Part of a small language model's weights: MLP 384 GELU, LayerNorm before each block.
Each number is 128 + 32 x the weight over its row's rms, rounded and kept within 0 to 255. Layers, rows and columns count from 0. Numbers have three digits each. The size before them is the row's rms in percent of the matrix's.

# o: layer 2 attention output (transposed), 128x128, rms 0.113, rows 108-127, columns 0-127
# v: layer 2 attention value, 128x128, rms 0.0864, rows 109-127, columns 0-127
# up: layer 2 MLP up, 384x128, rms 0.135, rows 0-32, columns 0-127
# down: layer 2 MLP down (transposed), 384x128, rms 0.112, rows 0-32, columns 0-127
o108 103:206156165095167115096169149120126116107146068141113142083174107078125122124143096084144103132129118081109119100129104115135128125100144075100155135038149101157063110066121096087149162134086148152118111148118096252114135175101105152178124144157127134132115174127104131150183093105089130123113132076132077151117114109154110053174163080162136124104141133161142128127154091148080144098083
v109 099:154129169121142183049122131134164132107158147143051118120140117117130157110149072180169069175159103142070112107159108137132072142109087152073090149158090141089123085121150109184168136070072067161154100130109098166141137157140131122157123167162120158129095137123111136113086175120142195133155105071154170141100145083141099113048144058156156145099112146153194127126151138121126147150122
o109 099:110130136115110099195136168133142106100153106109145223114112131150143135137103164094113171081125143132236143162139104092145156127178141147089158091118133111153126154168125093125111120175160127082106064122161171112067110084167126100108088065070184096065185087130175126167134131127123090099096159181141101133126106183141171133127150173120105169144160141128090117165092123119085127105138
v110 104:104119138203138126151117121100145121076115117166171132094122124117170109167151082075136084109163124099215134150141094125114101115140109146126160109155157116161107162110180176127140168126135163154090115153176157199119146102102124116122130152103068061130101151102131140139052131139150142136164030159119103172111123131117137125182159074153140112039159075143100161104172160075137118119170
o110 100:142127141075119149072141115152132100151144170066130132171117164135124134055117188173133126082088171150062152127102144152137126146084141113167073124113178133053170105158134103086126097153087103114142168096109137155108120113142105127106144102177136127134198125116088147154188161112139152091106205092140118078170126101154151133086079151105136145213121151074162085154088148157115169128098
v111 101:128127143171085155162138130169123115122104113143162099089150113171107118154108080119139118093103146140099098123213140146113081115185147159056140194167162126105082124079182141148182096134156164095093140166076147123171124066167149140083102097163196114130148096136209066136203137083130134104117149184117144106141133116114141126180115129174133119140134161116181134082131123136095150082104
o111 111:129150126087179116106127141159148110134157067131063195134110191083134123076095147086068152104147118089168185125087112106186149120118091135110130010128124115161144148134110088148088172087136159131136146129111117126104101162128143109145142179065089121100121147165122164139098117154125114132178097084129132160125125179169074173125176152098193129100111141172103124144165086111189137122115
v112 085:132148167118087129128129096128138193182084136122208131108128110125179140146115085147098099103166168140154110156120117098122185098139097157184178131148130130097112082092122056089152119171162211112118079122187107167155120125123135081127109097142078065117161174136206141121161109089137162154135121206096126121129102179115152111127080147128115115127136103112171091182112129147073134090164
o112 091:107119137131146134107110120169120109182142153112065189122103148134111109129130185135146129149140150133155185123154144160158103155121146130059104115121134184129140162138158184161078105061132131169134165119158176099127109106140180130112163173193139150173173158171086124204129176145100153169140125077138110161111162156138052174113198181099153129080163185104168110131156126174147130167141
v113 103:100123120104064126171117111073126132098091163146162080138135111115117182141079097179093117164107186085116138127166117123133143175166090151082100119098037108095127102104122168094190101113170156093114124115108121184144120120085127156135122058203153125127188096093156103132088133149097179109117058169111107097155142124147048079103131130120116092109130116138134169090075101108112154112131
o113 118:137131175084199103138119117154105146129164098118045160131108174148142071129134126098084140077139095139170124126143086216141072078121162062122123151110210137167066141123101114172069192114117110136110131101147139119106068149173145111166125141112106140094107172118176089133152122163091061172107144099087137135103135149144082118132198115091114110099157123159131103164155129123141100118117
v114 107:116156081179080164115142130111168167162105129146150093091163104123129157147156129129083109109164117100150104145144147100148106173196092144090153163136155076126141088091133147128136132170197131146155141183194152149159109214156138088069141218168103162094167136139104194102154128163123139120144094117111080153167127096087152168060117121106130090114174105099074155148126115116091102126106
o114 098:150154141110136075062058115146076097121143155115098127140107134128142116080098170120138127105076152115114105134105106172134159121062153116118104114114129181174078141198156100174111092103085136071114165042115139171084123058135094187145126079128087090153152102105097103175133153100133137119137166113138120075099146165178072089174163105104136076151114123133173109103102163143145125164100
v115 097:171182149086107148121113118162108133170170117128136138178106162084133132128193123118158135146112143077129113130132140075172166105126169154106114123100166111101139087163136069108163123166168091122098080112152107147089129108137159106135124073071166194118105058108130111156184134097041108143050090167105127131165147111104134071113075096094126147145155143151182124097146042160161118112123
o115 093:178053115137121138137184110101133179132063135129129138140104082158109118183096163157154118200156088148196170107152134174080103130195107060103161082176145132182111120071116172082152178138112157134134133137112180111116115182099155101161142163122148109181109180088173149102120152179120145138143168135144162080114139114176121133110145120116161131090135112113077120146113169093087111148164
v116 101:109174140130137196125082110104157128123138117135186128057136105113133143115175159098136167180109154120165122132133197162194056102131140121111093141140224129086141126135102187111075186135139143125099106150107135129092151114175154170123110168090156131161122062090090090099142180122072154123119080134129134137118134181145117134080148183049136110165126102185130137146130115140075103116126
o116 103:110052100151121088093154140122102118063143143077094116177096100148133149137115173160117126131154119111157109143106139090118201172153101109152117097129136095197131122146192091127142109127119110162138125137203115105153123205106096127167098132135173112145111157117152126127165120184145164141142124111088201061183127097142159084151157113159102125214166085132136130133107103087129160200186
v117 106:155135112138131164165158202178133134125120119184103080082124150143172136121165134120110132114153169146057143074177122114125108125074086173125110139094158141140119107138074099116186130146081100119146167178137138124120114144137144081143100078157171070177159115047128127198148155136080178110152131114159144190142136108171103146087165098090108134131089101198155155133156122168132192151164
o117 102:139081143119133080173114086075176133139188153115090144153109061157115153135103157178141149138111102158210150151115099131156077119191101099122091119195122078125167152082142141102083119129136102164118151136110106106105160115143120137126093172114142138086111130177209063095120116126100074146071090150090171034096154152156130149136137201113119133103113155111122126130119114098138104103085
v118 096:146131103179149119128126189118127133133149123125107135128084127055108142131162149122142104122079166181114180162124161156165138138123167077129072143129130143146082146169075081136120154132092048199078167107131125116095134080153141118130101144138112166142140042161161147121073125120126128143129132145140072097146089109092145095141152120118135080057167124091088094032159169160171101149080
o118 099:042125144083138155123134085146106152156082141156142150150126135151161140089098100151072101138163103137145055146193163131075140152105079144106092140176100088101133068116153158131146138146113144084165063187126133138113102113138132093136147083128122103088141154105103101158143176162153165064145102111102192132165148119149182187139076091059131105178099147136189165140125104122108123141183
v119 107:189124170166130117156113163114135125113131137063104110135105149073061117110121167124164131073113115114161145070107088178136127125110160076170173132142099129113133186172162127127136096149155146124123121073207131068146072134112143096104136136066091159063152159123211143144105115088128158145155110178116157146194156162104115103135131107134159129133171175091164151136098059131154182127157
o119 117:120150143098145137138151085127116140218079087134145170068155070117146114104095116143120109137135154146119138121113143113073107125132172114129131093116147189112113084069057134121152195077094137125132164143071114198125136168103141147159181157168150135189112115155061127133169137110089120148117164088154045173120153091194126154086139113114142116085112168143131109104075140167135091091105
v120 116:159100083112159136086140149131159121123113129110149088095143162061150170098099146081092128116110210136168107131158107164133102166076144187114167141049169165177163115158106138127162178109178205141141086111103099221130095088105116112135150132141110104105108131118143085112138153151121132120103083100111090190147164163175126097125141120119156115178113112118092090099175083092074095137156
o120 103:121162133169132122133129123130108097148190139119113131150126127142106102129077132176145155136125070112127149135062122071132118149150122125168084139153167108091106132147164130133069055120109117112122221100145128039148154176096107173132110128143132159136081133112133125141130082085172071182144175152092199048125151131116066156126138207138123163121158117132152132171106176088185156113141
v121 109:162107119145130169118121098183106120107162090088063139135086156171167121137121079124117075120144213127129120155151176131161052125120145065119131153133146150126068076103083131049131116120126135144165136166091132102132072143090110127126123154191089126126116158136114148105104232130121188079100107151128156141139137166130080143154147097094130105201169139137129115140151147195112166147097
o121 113:110150171161127077142126156067152067169158115136144178072153118120116132133117142125140166109206116167165102101060109046114159145103081195141103138181117138164183116165184106175151150127116120130171160121144115183150139127132140122157073134098160155134146103154132162144184080107108110164146137092133146106174144118157160157140151143121139185102095151129174158135130102040142105061113
v122 101:110088090145107116088088057141108139109188097053172149112107088118137100099132135084163125105099163123135176133111146019131102150134123110155128134115176127113088146131094126079104055161141166099106125082153138102133106134166142109122134097105094139068160167187102101075091108153117198091111101114080061185163123140114143111117143117175087120144173113169142139102108121096072132130112
o122 106:165111124103124142056131142101108054183094073119111083108135082114096119123129118186087085124163104155122055098113088175088146116086115108110105084113078146169124081131162127128190175102099123176179151127100088123110122099098126197154101149137119131150114104106103129163192133062111120132141155143104121085128164108176114081174138146085122130063086153068120103111084090107106123110094
v123 106:175064117140137155125115093080127112093132096167162153146126162146112152132110143100145126096079167164116083093095125163140141210067126135184141085105133101167106163139171156120139163130133147069119092134054101129121168147159209127115118156093088075126136124121077105123130176144155152139146035115109097180093107187135123155077093166062118145143144126138115126180095145088115103167144
o123 106:113133150151143126085144175126104104095168155083140120097135070160159146125168104144131126178129104141135110150121166095141118112170121102087111189105148192116120100176111081161108048043150132167135185156204145111163105148155070101142073108191158149147159088142143200101132095095126140146111188162128164075160145078098137147171145093140119144181093127161123101111166126124111132089116
v124 107:155080099094142096112161117168120112144119111148123093100122113091062110157087134101131140140120103150172089117135131141105155168094119125112076106127159130144146151138183132147154117068101162113154125134185166110137162092090128171142122142160097116108102197077172210111159083149130129189151186088121153101088170138154141124152084112192149153150182200173142139120152074179215142150104
o124 117:018176143176155148193112085166170102145160169159146110131150147175198160135097099165168144116168107128128164098134132115181144085156147130182144176118112125082118097124100151134095123164149097119134133100109074121098095111147145114139167072054146149110132099149128065055076110086146134079154096162100112114132086154110096134118106162085143117135071099164100158118143166128111116117156
v125 110:140150124150137152168070146166150115113134135129086141067113120112178137163090156149185099129103132076158116080112083168100095078104154131103145153107112150122109105124081173136122133142124125119141070157128111151131095154074122170113126150236146159176183127092148147135162128159177126079093114128169105172152103148157081149097165088112080124090061048122162183078180135139110098141146
o125 110:233125088102179093126153157133120144091186103134129147158129171149102102104095151118110164084123104167108154144134114077215108114138115102139083101132175151158124140138159079142141095097124157112097139156158127100164139126190108153154103154058136133056079117130125111139116149105149087165158145132084162113130163144156159086139122193192165183186156123133088090165093116103188141135114
v126 103:100150128149077113060117099187134179166104123087140179136136128122077055107124127130131146121122172148164094075150110155076168155203084105130095132127164094141090186114130142204124121092123105169097130137139110088208112143127117067115111098117147143098133110113177126137161130151097165141125110193082171120120187093125182140144089097193160154118163173118159115124149108165122160126166
o126 085:143143149154110113177117157079168125151143116125117139066142128089138174120121085102107106157136137103169165123116141107180121107102173142091186076182103117099171119073080095078151146167171133071189129141102155199062152123119175164069149143093124069118138151165104171161084113113159096090153162120164106118113100136143072162116107157088134105133054124136092193107138141126124076109105
v127 098:189148116135133139119172135095155120117102111148064107123182095104143170110089117139129108117160072129141109136130090076131168124157074120134147183131128140101200091071120107161148105099139101216193119061119094144124131099061125074118141142148158093154057107117105134122098132082128133128124109116076182168111080109138119116072061105151190111112057111097102151135128139127161180131122
o127 104:080199131131117139173094138094135153135103179132136150094127127120141089173136151068180165094116162099156119082134149119108141193119180143155113107169103089098108171138075213065092125152157120062099127154109175140104160139156190149138101069100103151158157066081177133141127129164139109163132180161184087118095162138119109155133139185143104116121161159115144145143089158094087129087140
up0 087:109110123195135131112067157104097126108108133131143075055079198124094140110122128133114169136120092111133119136101128115105162107114126125088125118113091107140137165081060074152121151179152134067166105145149141234124085105169104135144073158129216097090090156172125164125081138164141182117163109111115122146173165110096133177187123076161079118149167139121139118172165143138139125126125
down0 095:023094101149178115126106216107054140094158113103162077171102136199103141151124119133111100118076147093160091063142133093096158157167128087147100145192112148136156117137189111138129170147194146147104192157135103137147151158114113120135159139118135140091180155092156122127088119084130100182078126090139121099129155147083147129125114068090135143142098105134098140162161132087122121169107
up1 136:120170081171170152167156095151044171112126144070120136150112173137100104109168194181125152115151164096145103116103144116110126131145113111080184121100135136074137170125100155149105102146129157119104116087191170091120134113074127079113102126175073082157184092154145216149150133177095120122143169125169092093060144075078096163082129146133134170156103132137115106146103145122115151107150
down1 108:139091194067105101103085129095211104120113148188131102104167082096171162134101064088113121137110093164113158159140100110123132111116128171170087143143137107195121094124190087118149149097134081154143141157080095160145127133184149152121143140106171175090076127117133059101134132086156133129124064110100154141173078186168193134171125101138150074119148083140158159116165114119141122146116
up2 098:153140167139141088092162095149109168171126143142072149120150156183126191125082131104122172100164091115152155118110102120189142118175163090154115183080145110105115123205167161065118163175156077190111162143122126125132106165134189142092084154094125166056109154141135178114146131174099149152112182073073149114085149150150151172138106086140144132119140118126072098105175127177112123124098
down2 129:143132139175096164095186116174182175093106128152063127173117118155160172100112099121161202149162138128169155154111116108130108078166121132182141103125109134137206149066139093149106189128137135085141119136151154133129109070236135168121140179125146105102092164140144130078127111123188146094106127092147092086128125175188130101121164086173118160162123136113113069096150100165123119131118
up3 086:195119107131095108119132128106135089175130114074155144130114125164128125159124155142177075137143111127130142102097137105148102116087089105201118131099168128117118108107122152136138119132097086135095144119097147192213107157112081197144105126133139181068085190055103100106159119129186119129149164119131152156145107116174103051101137131113079148127116152072162130061127138187141068208121
down3 090:233110108053074102119105162091152113142098141134131144152124157129103119143093137110170099156074119117108141086108122116165067104136096110160130148079124126142118133141090155104168167120116061116087123074125108131130100135123085162097166107116091163071092145098091052117160156096241145155138161117108152121110093103141122103076125079134118109145118078145135131077118103188117069146135
up4 094:116165107143151109126130134119140154118161128119106081102151159122168087085110141096110078156207110173148171153069146075072120121143207102161106105130178142143072115133135113158172150061140138082151172145066137136092114130083103145113203143148111128148087169110147118155123181114097121131093128141118162097116128148053152157116094099191109115180198110145162097143175123159186124093125
down4 107:163117148145069111097097118163210166093144136141183120129135053189115134128136086185106148116123158132100133142089125113136108163157113122133092153124090119096161113088143133124135174179131154141163200130179180159180113148166077147091139139116143166110108092106171126087050124162136149081108111092164140082152167111118089122090102112155169083159084072101135104196121110071116107096135
up5 088:096163112140130121215107155182105127126164101081108192105157196119068088135150104086115142091097125122103115114124103128149122152166132175064112130132130088171129151040093057163120104147159182104119099149064141157131091083147146106138131197137131175139159089161153170114082166119140132148159136064158137111105123146077112085167066117122091182110119113125125126115145141139164085137111
down5 099:110170133090112129191126185122096085173105097155084214137126138129091175129095132161157083134079135143068078146136069148150109177170148127143129094132113080133110144126160141192136134200181157124121125109133157194117094074059157080102128142144113130144213091154138152102133154080135156158172096129158114127085130156150170100128137133109133157189116152099126138110167188130147151111115
up6 088:123109117059143109145157164152115162079157077139137084160089111144159059092107114144195092137134160145076118086125122095128093045167162126087161148088104114121170100112147102128200109043137130125072164129122156112099171146131127127142143107104099136119127114091084177074110145161183141165158145108153102133131148015122123146146080116104157114136133095170175127155085124138125167122125
down6 110:088081135128159154144157093173101101170186136134172108153074144110127108174122101096140148104138102120111207170117123121113160140196159107154121093163130203178153134150147187169138179133078120089150138099196084090119071199157097145156147112086126126137197064107143117162141177138084154129113125119162166135121089127172155124094138099099170159179134140153143125150152133153173146122162
up7 113:184155086153111177126150091161175161069117112098103112147167152121095143102160158118101115172146177140120192132117186111123081067074122095135132183144097071067112125130104164120148153098131126103107170128120110132191141090173085098154119065092148113107170116156085142110141103158185110105094094167155144169173151071101162140064108159160163080113121186080120145165139116133126151131140
down7 102:073082117144121074134117141104114080135176158102152148110136124124132129126122095123124120114093101145165100122148108129130147169156124148124164066133167201167132116116173061116132120178138144163173073102140134119086118166076160160082157188167100168131128117076176093127133192113091170178129141094108135074114076232128092103141137089083096155140129083140115081107065118117088103152144
up8 097:147129112115160111142134095104117146123139106121104167144188175123132097142114174108121181186142101122122137129098160121130088218186106140106140111158163183101171102126087176073097161116154137098125154103049127163154124071145105133125159130108161068118134151156069017112120174132110147100124119127139156118085120131128134161174133151117135117108125119147098102127117155137129120234217
down8 113:122184121149155071130175150082157104091107130145172120112096132150099124111178183139092146053179129119117089099106144107100099097176059174166158091162086196100151095122175160122120118130084127155098157147088079106130069111104143123142129145170173076114123137175104120130115124087074105056117103085097154148098106137177121152177112174133128185128132150119088072122111107083146157157114
up9 077:148118121078192154148136107133082143116107171123132129148100150197163140149055127149170104141066060121116155103075137077154097168114109040089151137139145100126104105120130129115107056105091151108113143086213155115151124107145136137156132108117149106140155170109180122107164106152123099118132113121161135087124139138137099135105120106112116144155101127194125150099202187113157184233139
down9 079:090089080148185090118118128106083113184130184126110104115115153154139191158151133175159085117074080137089143123162110142096162215135176082128133143140107161089142105105085114144079124090133190134170089087124169130146149077133107146147127144118170128100124194135172132118196156199127097102085166156158139142116159069124136137158097143151122179184115141164126168142136162119091150178145
up10 105:148173185137086139131177166119108114166103173195140136154122187132146131124114087127076185082107094127125128106126126163144103141139124165135144082101131143063091153148157057136089109125122140121078149196141205150056107123113122129092067115048122126186075143119103114083135169141131146154122160101121123160151145163125060098113155185132120172089117184129155148139147092146106148120082
down10 132:129155123115134121090142200131093145128085175105136147104166121153121108145174112127144162065117096074107170116115125150102059058104148148090138130093131173120109095156149128162107101113159111141115088186158113054130164105166187135085082095051105140123127123079135092143187147168080141160108147087122132172195141184114085086149140138134115111182091163066107127147143132151072156132121
up11 127:100093165157133238112121038171148162129133137125180115076129124087092119111176133094205118140113088074173114123082128130127088098143134130147107141144129116113152191163146144138102096110139144111135136184110176114145123068149065136122128139161146112116130106131117142093104116098153124090095132104128131148122093138142086163165122066151142059210117154154136159103104125142160033099139
down11 140:166087152155146182137146123132147121151150117152163132128149087147085078133135154120126164116097077073154136142080209097114103109113129119155170181207164114130119193106142127113100074195130140124105171154107175065167102093084119126135102164105153095140129173112148158056134114103108104113064130148154133175115132137174075132169163138132072082127173106136118186089072089121123138111095
up12 095:141156142166167151172079217146115112143054141097172189149170136182141130151097119110198151158142156095130101063094117131219164175124144151083064181133148097087103138108049127094100194141150128141103101138098135134132148127154106148132131175111168122087127104143143118089120147183144123162111145120128099094091142168108138112142180127123146128126121130099072156092163127090095134085149
down12 112:143162087174167183098129197180116127128129142112111185181163087227127122105058135135150154177103076108141144058133128129200160129141163148170082131080167143129153118088143110162073153188083127139108148188106103106115090112108121142132084161126165129102108132151120159175109135089156104113116159129129147114130131186128148152127127142148148142177133137117077212124152142097120158090099
up13 090:112170126123121171200092123133091097074105137147135116110205114168102094129170103157136128113108085119128136124118150147087122156089136076054064151176152126060049118114134175123161104114091121113048159101146114175158150105179118122156177114099127166160121149108097106109061186125132140103102128149136134122135157136111189194153149117106151127063174089182114110130093126161117146132138
down13 120:091116103110144135135154078121195145155123187167156099128198110118153109118153108223159133136163110101144140099115130128159089174140162084128087149177168214092137095078097064101166136081183113140105123167162168153145113169166180115164122130061106092140159129133163135144095136151094140123091102148140127107115083127146111115176197106139171106089152145150105096124150056143119105134140
up14 080:147154138109149094144137126103126085101133089097170120072132143159117078138087194137109170088133128188094132096197129134091117184129106148104066154195145076184070158097107150100179135114073157109121119132159155160130097112047104103136117129149115123099147151110111068147177124153139134166085133126132131189146124083112091132114113187139078144120065129156128100165112142068161077075130
down14 075:114172096135120117208102126077100116145141073119186102142083082094180135158162145086117115117119131120166139083201119122127103182110144097070119172135152079046091129112125145164122181115150134114122119140157171111098155125065145109147156096067076160103107091125140130095140120128157100169128132090026132127119136135101090119106148106117076116069133108110076118089162159090114112178112
up15 077:114150142111111152134113133116145134095226160157101161096115191154161112156126115137068167199133090113060109201178140196162128158125140109148100153100139131180122141111142070100178135112134096176131218142113110058133141113124173188091181145135087156109165144161134106101151142112154110129160091125157159125110147099146094162103084130158146199141160126181136106135129119160093138126121
down15 076:106161108116132203191151177099092084153144141133102163097169151172145108138179121162090082137123100120144106195154089158202113160141166121107115083131131180171100120093085095102158165203155175157152187198173149106065131118143129134061129113123186151111183141109122162135159169124139098121179119133185140112103147149143153101119115141132110144162159149161130144125113128142174153177134
up16 104:076115225108115109138155186093098137120072120136096174170167141161071193121070148127119080101115118107142072088172122133097107217108112087153106099128158117154180182143132137069129127136121122135121064122112135134106122068129083126183128112104114127112147119163166130114183118159142109117078149129155086071127078157087172096076156067147143142116117084151117147129153105102107145122144
down16 110:134123158178124111125106177125138147178083162176147146166106127111126109065046172099130101073099186148138151108142099122126104165133131117128153080148132052172117141175105131145142108060157134152176112132059150153095146110058048100137114152169111093119148145094155123130105143136115127123088159112146130125132177195146131108132127107165166097116173118065114162143200081142152133141194
up17 084:130092120122185124135093128090129129131082160021125145123122089102157142152143153109150168132157071111132152076129088102129136091104152138164122156122142145146143161127157153089102133124164112194152155186157115143164075088178172135085089164072164102081124188161231098106149090174083139133150167134140100178102123147139066094086147098143088140136138090135138127099152174140097140150101
down17 089:139135132174180135093076140120118116134025146117157154153137100114189164107094149108098162118075084148158115088101126136143134132102176134151077079109142140146105128161163185104055222111148136178107146147149149145126106042166172147121118122171153120128151174143124060159119115130113137134141134176155199099087140126115110116166171123154178139129126111158174141135080119099115122065112
up18 115:133130149132159144117096140118103125124070139159162175129143127137119151127091141170136081143132106123152119143144153107106075135115063137094141165144052099095090115121163169121145166103080106167147131061067123081089124091135108104188159103157157149041126154159131104124115222116154139171158057091113131131166148102098206120139141080111129159134126053144157120112195105162161098152127
down18 121:129128105114209139143074126114088102128088098118158152140139128074099114131098126136120101158138077194128096132166186157107071047147154153140174169153052126115154164110107105106091129119168118110139139087094118119100175103117078095199138144162190109095140134092126089121121179095124138145171114126158134113110174086093162131142172149084211133106088098134138126060162098149105113094104
up19 069:201123107092111130125153132112153121073114092144123075108117131141177150114165104153145094112124114155099141152111112132188119099066113109133144108083119196144147134100114163152139190153124113091151116195085101142177147137079112154132168106154141083117103194118128115091063073165179096103229146152115175172107111063157128118076108063136155112139129162124110171149114099133162091107093
down19 075:146206171155075115098149119134141126101117102156083094117093204092167182106131129162107081126094123098035103149187076115230112093148154123147147166130137178093112124114137135133124143136129130141115072183066106122166155118101144157148148101158147103086097121146128128134161116168138131171184151147104142094114158096167120102118100120105167113152156182135131148165108088140143111068196
up20 085:068109116128140100155132124125085137129134129179140111160120167170133163106100117121140023070040142168070158119101110124107143153143190186145088130103157165077116129135117178126145145092088089094133098114101148158188122098169111130165071132098143133141164207160119134126073109081174134136140136096097121133105138107110145151101124185163139128118105114028168104116106135120152088156140
down20 097:091116160110089095183149174101100103134136118149149160143114136114143138153066141133175131124041061120127139117148087120117106139127228108155116139094133201094108184108145126140164133080067128097168107124137179126127146139147103154077102095121110146137130171154136057133101181158177127177148135073141146157144103146164184112089083073124175132088120125144149078117113096141166109187163
up21 064:196142153140184145132092154132167101165087168143142083200130070139086135120110080143131101156146094103126207071139090105144067067086086133106181106111152125071090152136140202112100117081102126162127122119128162172100110067183087119157160141133093103110091167084148121166139145074120143141127155105114160135117116141061125098136093128105142109148150078172116134139151099119166118122073
down21 065:161147145158159121112076198140124159139126125083110159164155104140086157148136163102184134152207144125162126090161129138117090139115137143163164106167130086135144155143146169083087148158114165144139117122144196154094151105141145088164180082133113070102128175088123155145152116137124154140086150105117172106078111088098191188122143168067156094179206124144123171120144132163123184080195
up22 102:134111117106102142130091046196108108161134072171066116169104112141073123152171183096115187073108160114047149127166137232094157170125110127143109147139156132088111170119097115151159126120101168148126126142104133201129136132144118151099164161110104162173067133165095162155141165118138148152088118108135143101082124134124148171108117189132100108104104128096186117139075116171145093111107
down22 096:175102178116095084108050114115179080165134149124089121150081114161117101138151110098165132110102211158094127139090124210117119132124168096117144106130145134103092161118098098131094159152108159126107099115117144143134115134106114142102110168136155184153101086165103114140176096121097167174117045104073145132101097066100126054123075173180082107124100091096110132128184109132168105112077
up23 089:147181126185131124169127146175157127144167091173128155067212188148127158120122113085113159092166141148133095159177125111099104138204166109129100175105101166133075130148124130159147162082184151155145128156068161172128138130182107104095115119166086126129100131174168134166073142082145177134145158133102165145136133130165101182160184149149147185117140156117202103109134109174106129090141
down23 097:082119111146162071048204126201145134149130136137096134143166131168159128133165090141117100113105189114118174106106160150112080171176128086134182162157153188179065084131148141119117169124154182148186091120152120129157086191175084104104170137114071110127177113117104116117127147115156111130136121117169148096142190135119092140200151111104146152132096132162128146146122147085145101173087
up24 077:150157118157124097154133119145184098138108205057139113165118133104128197118131165173150134180104119137142155099047101086135096132091128156104137119144177109096191108084107204144146102107139093122170192120167113160161143112122095112052100151112185159108208154111163146147137076107089136160106110132144168108137115154078118143145137138170107121152108082112067162096090155128103086108133
down24 085:114150127088157119102099146189079193124176137148144086115128122170135101121111150135099079103133149116134117210133167146164193160098144066197104122114137114115074083175125115176112154106100110135111107175147123165129121097173116159153166134115100115194131114218155107121102151154136202158121114156164104123126196090144136092135156132163147162148120159138143076120158134169165200082120
up25 093:171129066115120110118149132108114125135118128131139079078158160156142135142133163067145145132126111161088196132148175139109189100144156170137115098171085052135068155109156141134129135165146205100070188104189104139105173102103110146133162134105146106160141183131060160106181170129158132139123075069124112188162150086147112128124178104131105125126118138076188130119098141110187139156169
down25 086:117164214134178132127131159198145138150097117135118132159102082140146098151125173159085099135138142152183060131143120087137070152100104094184125198114143206137186038152135151098139140064114082111152098150125111139162069133122149121137122140131079142103138086132157072134101084142100118158188132118115120085132103170136141156137110182134140162152114133148166108105189141076109089110138
up26 106:090120134119163158101131099086110078154056136180148141162153175141105108165150072111173132149103150138137075094172124146053154148142113168121096111077169097151095135129167090115088088151185148104053106175190138099117143110166126130133092038142108114133070084158155129080142154083134083130095105069108181081118131107164132106173132110168118129134099137137129144131119145166129143156181
down26 121:138076134123086144164151113141154066153073138158102107193160166086140099127143116157180152126141102063140097117117114143095088103091122175084141140080152131176099125122128123132086080151144112087130094157153167086089096076134147179109098075111099090147116103112162112142162169085103077167107135142158155153085133104180113061165144112118117114039082132087162107154116114146148175078179
up27 096:058142131140134126150172131080115098150151064131074199081131183134186110125134180092125137101102123169094084126138113140136188133135139131083112117136133134075076156163039092100121151106130156138155102145149116150177097167090112085094121100049087140130129151122143100108068125114146175117118110136101117168182155096128139177159151155108124105094104104098204162131178116118135117089188
down27 098:200147174117117146168144152169162171142137089112145167080131095086160083111122152170129068108203155078206085115168137198103123135148105158130102129095146153112117101091105114100111145122203091164102114128151140156089123075072176129040126167101108137109125142146131089163133111141144114117187150130101131120144090094170100120082188141120098149089166146171124138131148138095119113156177
up28 092:093095138102080116081173096122121077082135167116114131169079144103097115100104200119144145176093125169104106189147137171128152151162179110108135119136144170132113132118130136103073115141161145121099081142108072151163135145137182129120106112093093099173063147114142097092083121123139122188112155198135162099105132077091109122187128129120098127129188073135114096040123154217117122152098
down28 100:127136074119097123145101157152146103075128176134145109104098182148133119135158149107105103055158116108135145177129067154106128078094082070148146097127114104134109128154183162119117159178124119206159188147094085099146076083136172133113151109110164141169158113172169107155107146107099122127096155195209161128110093107202159136184100118184131134138134184142148130130098164157166149146170
up29 114:130115092188131134160123101167116141119129195174142153131120176124093201115098140145140165146062096169123111132092088110132119088148134091097142164178098098142131141145141133183094050100154087077161184174073157110136133111165146155123112123082175121144140133081162131159128164090103055161135136081130108207107103101104112143096127133093166157120181093148091135141123151107170193082107
down29 123:165104074195116148175069129167071156080125190139128149111126203087121207080083162089144137160071096114085112119108082125106125111123167111144146164155092138184134147145143158157126075099172066142155176131053168132134105089172118144127126113077177107129101141097163140102091115098122110117106148144095099188111124122127126132143102134103150165122110115122104157117138157118142172046119
up30 096:175146090150112117047152123163139040142143125133136098145148106055119095110141099090112134045102094136148179149110062143131105101151073091098065148094119133140135192170110115136094172106131107178158171172121103183155076118130130157078139142206138149140152196144086144078114146064119080126116098164142135119145141121108114088132130134140127118100152149118133127072160111176109136149119
down30 106:113162076133212100137155136154083075125128111130097134123134087128127197086080095141107118057125116085161186085133123158156161020132143157106119107114073104194065092119091137138170101138115111107154148089152143179105142117115122116166159143146105113142127134180111149085147065074145124167098104131174097160203127090125128150124098088128116125095113135149067093114136144115152135148096
up31 090:113125142142129152164091141070110169086089158143107174104169167127088115093151078133122091092112099093103111128087188153178160148128100155181130136152135109110099115101147059088131097153142116112106115131104197086106180078203163172120107125066153147080082171174124096125107152119126154150146162069150127139117109148136151105092141106168079125148151105114190141158201105127103105166200
down31 099:131154190122137176178074143097130170146182142153109103079156086142170154120084131065107082086095073120169038138087134122142157150167154121096092127119172113140183073084128087159170150083139201084120133159126146148135152114146154104155157139059172102112116099067129150104116156140112131126149119122175098113140121192095167124138131124141133137152087105131143080082122122104146191172148
up32 096:088175136145058051125133125119166129102135129183165075138127126126117132137098135101090123137140151126055089172155136129164127140126137158155101106136170075140129151135106167122141067116145118099076139120075137160187085084063085151177109138141109146214135104095101144096149133122179173132122127168108154138125079090123145172159149110134126129089133199118084124153224083161082141118107
down32 095:067151138108087088163113109095165137115139131164189073116138135122173105098103063101118133124151091128066116140093168149157138141136172186097156135113133075082114121082161139131142080124102159069076124163067160162132117130090137131135123158121152107165132102131031112160096108120096102177114145150090055179112076138136112144124110083154125130072156118126163146096143092177129129213108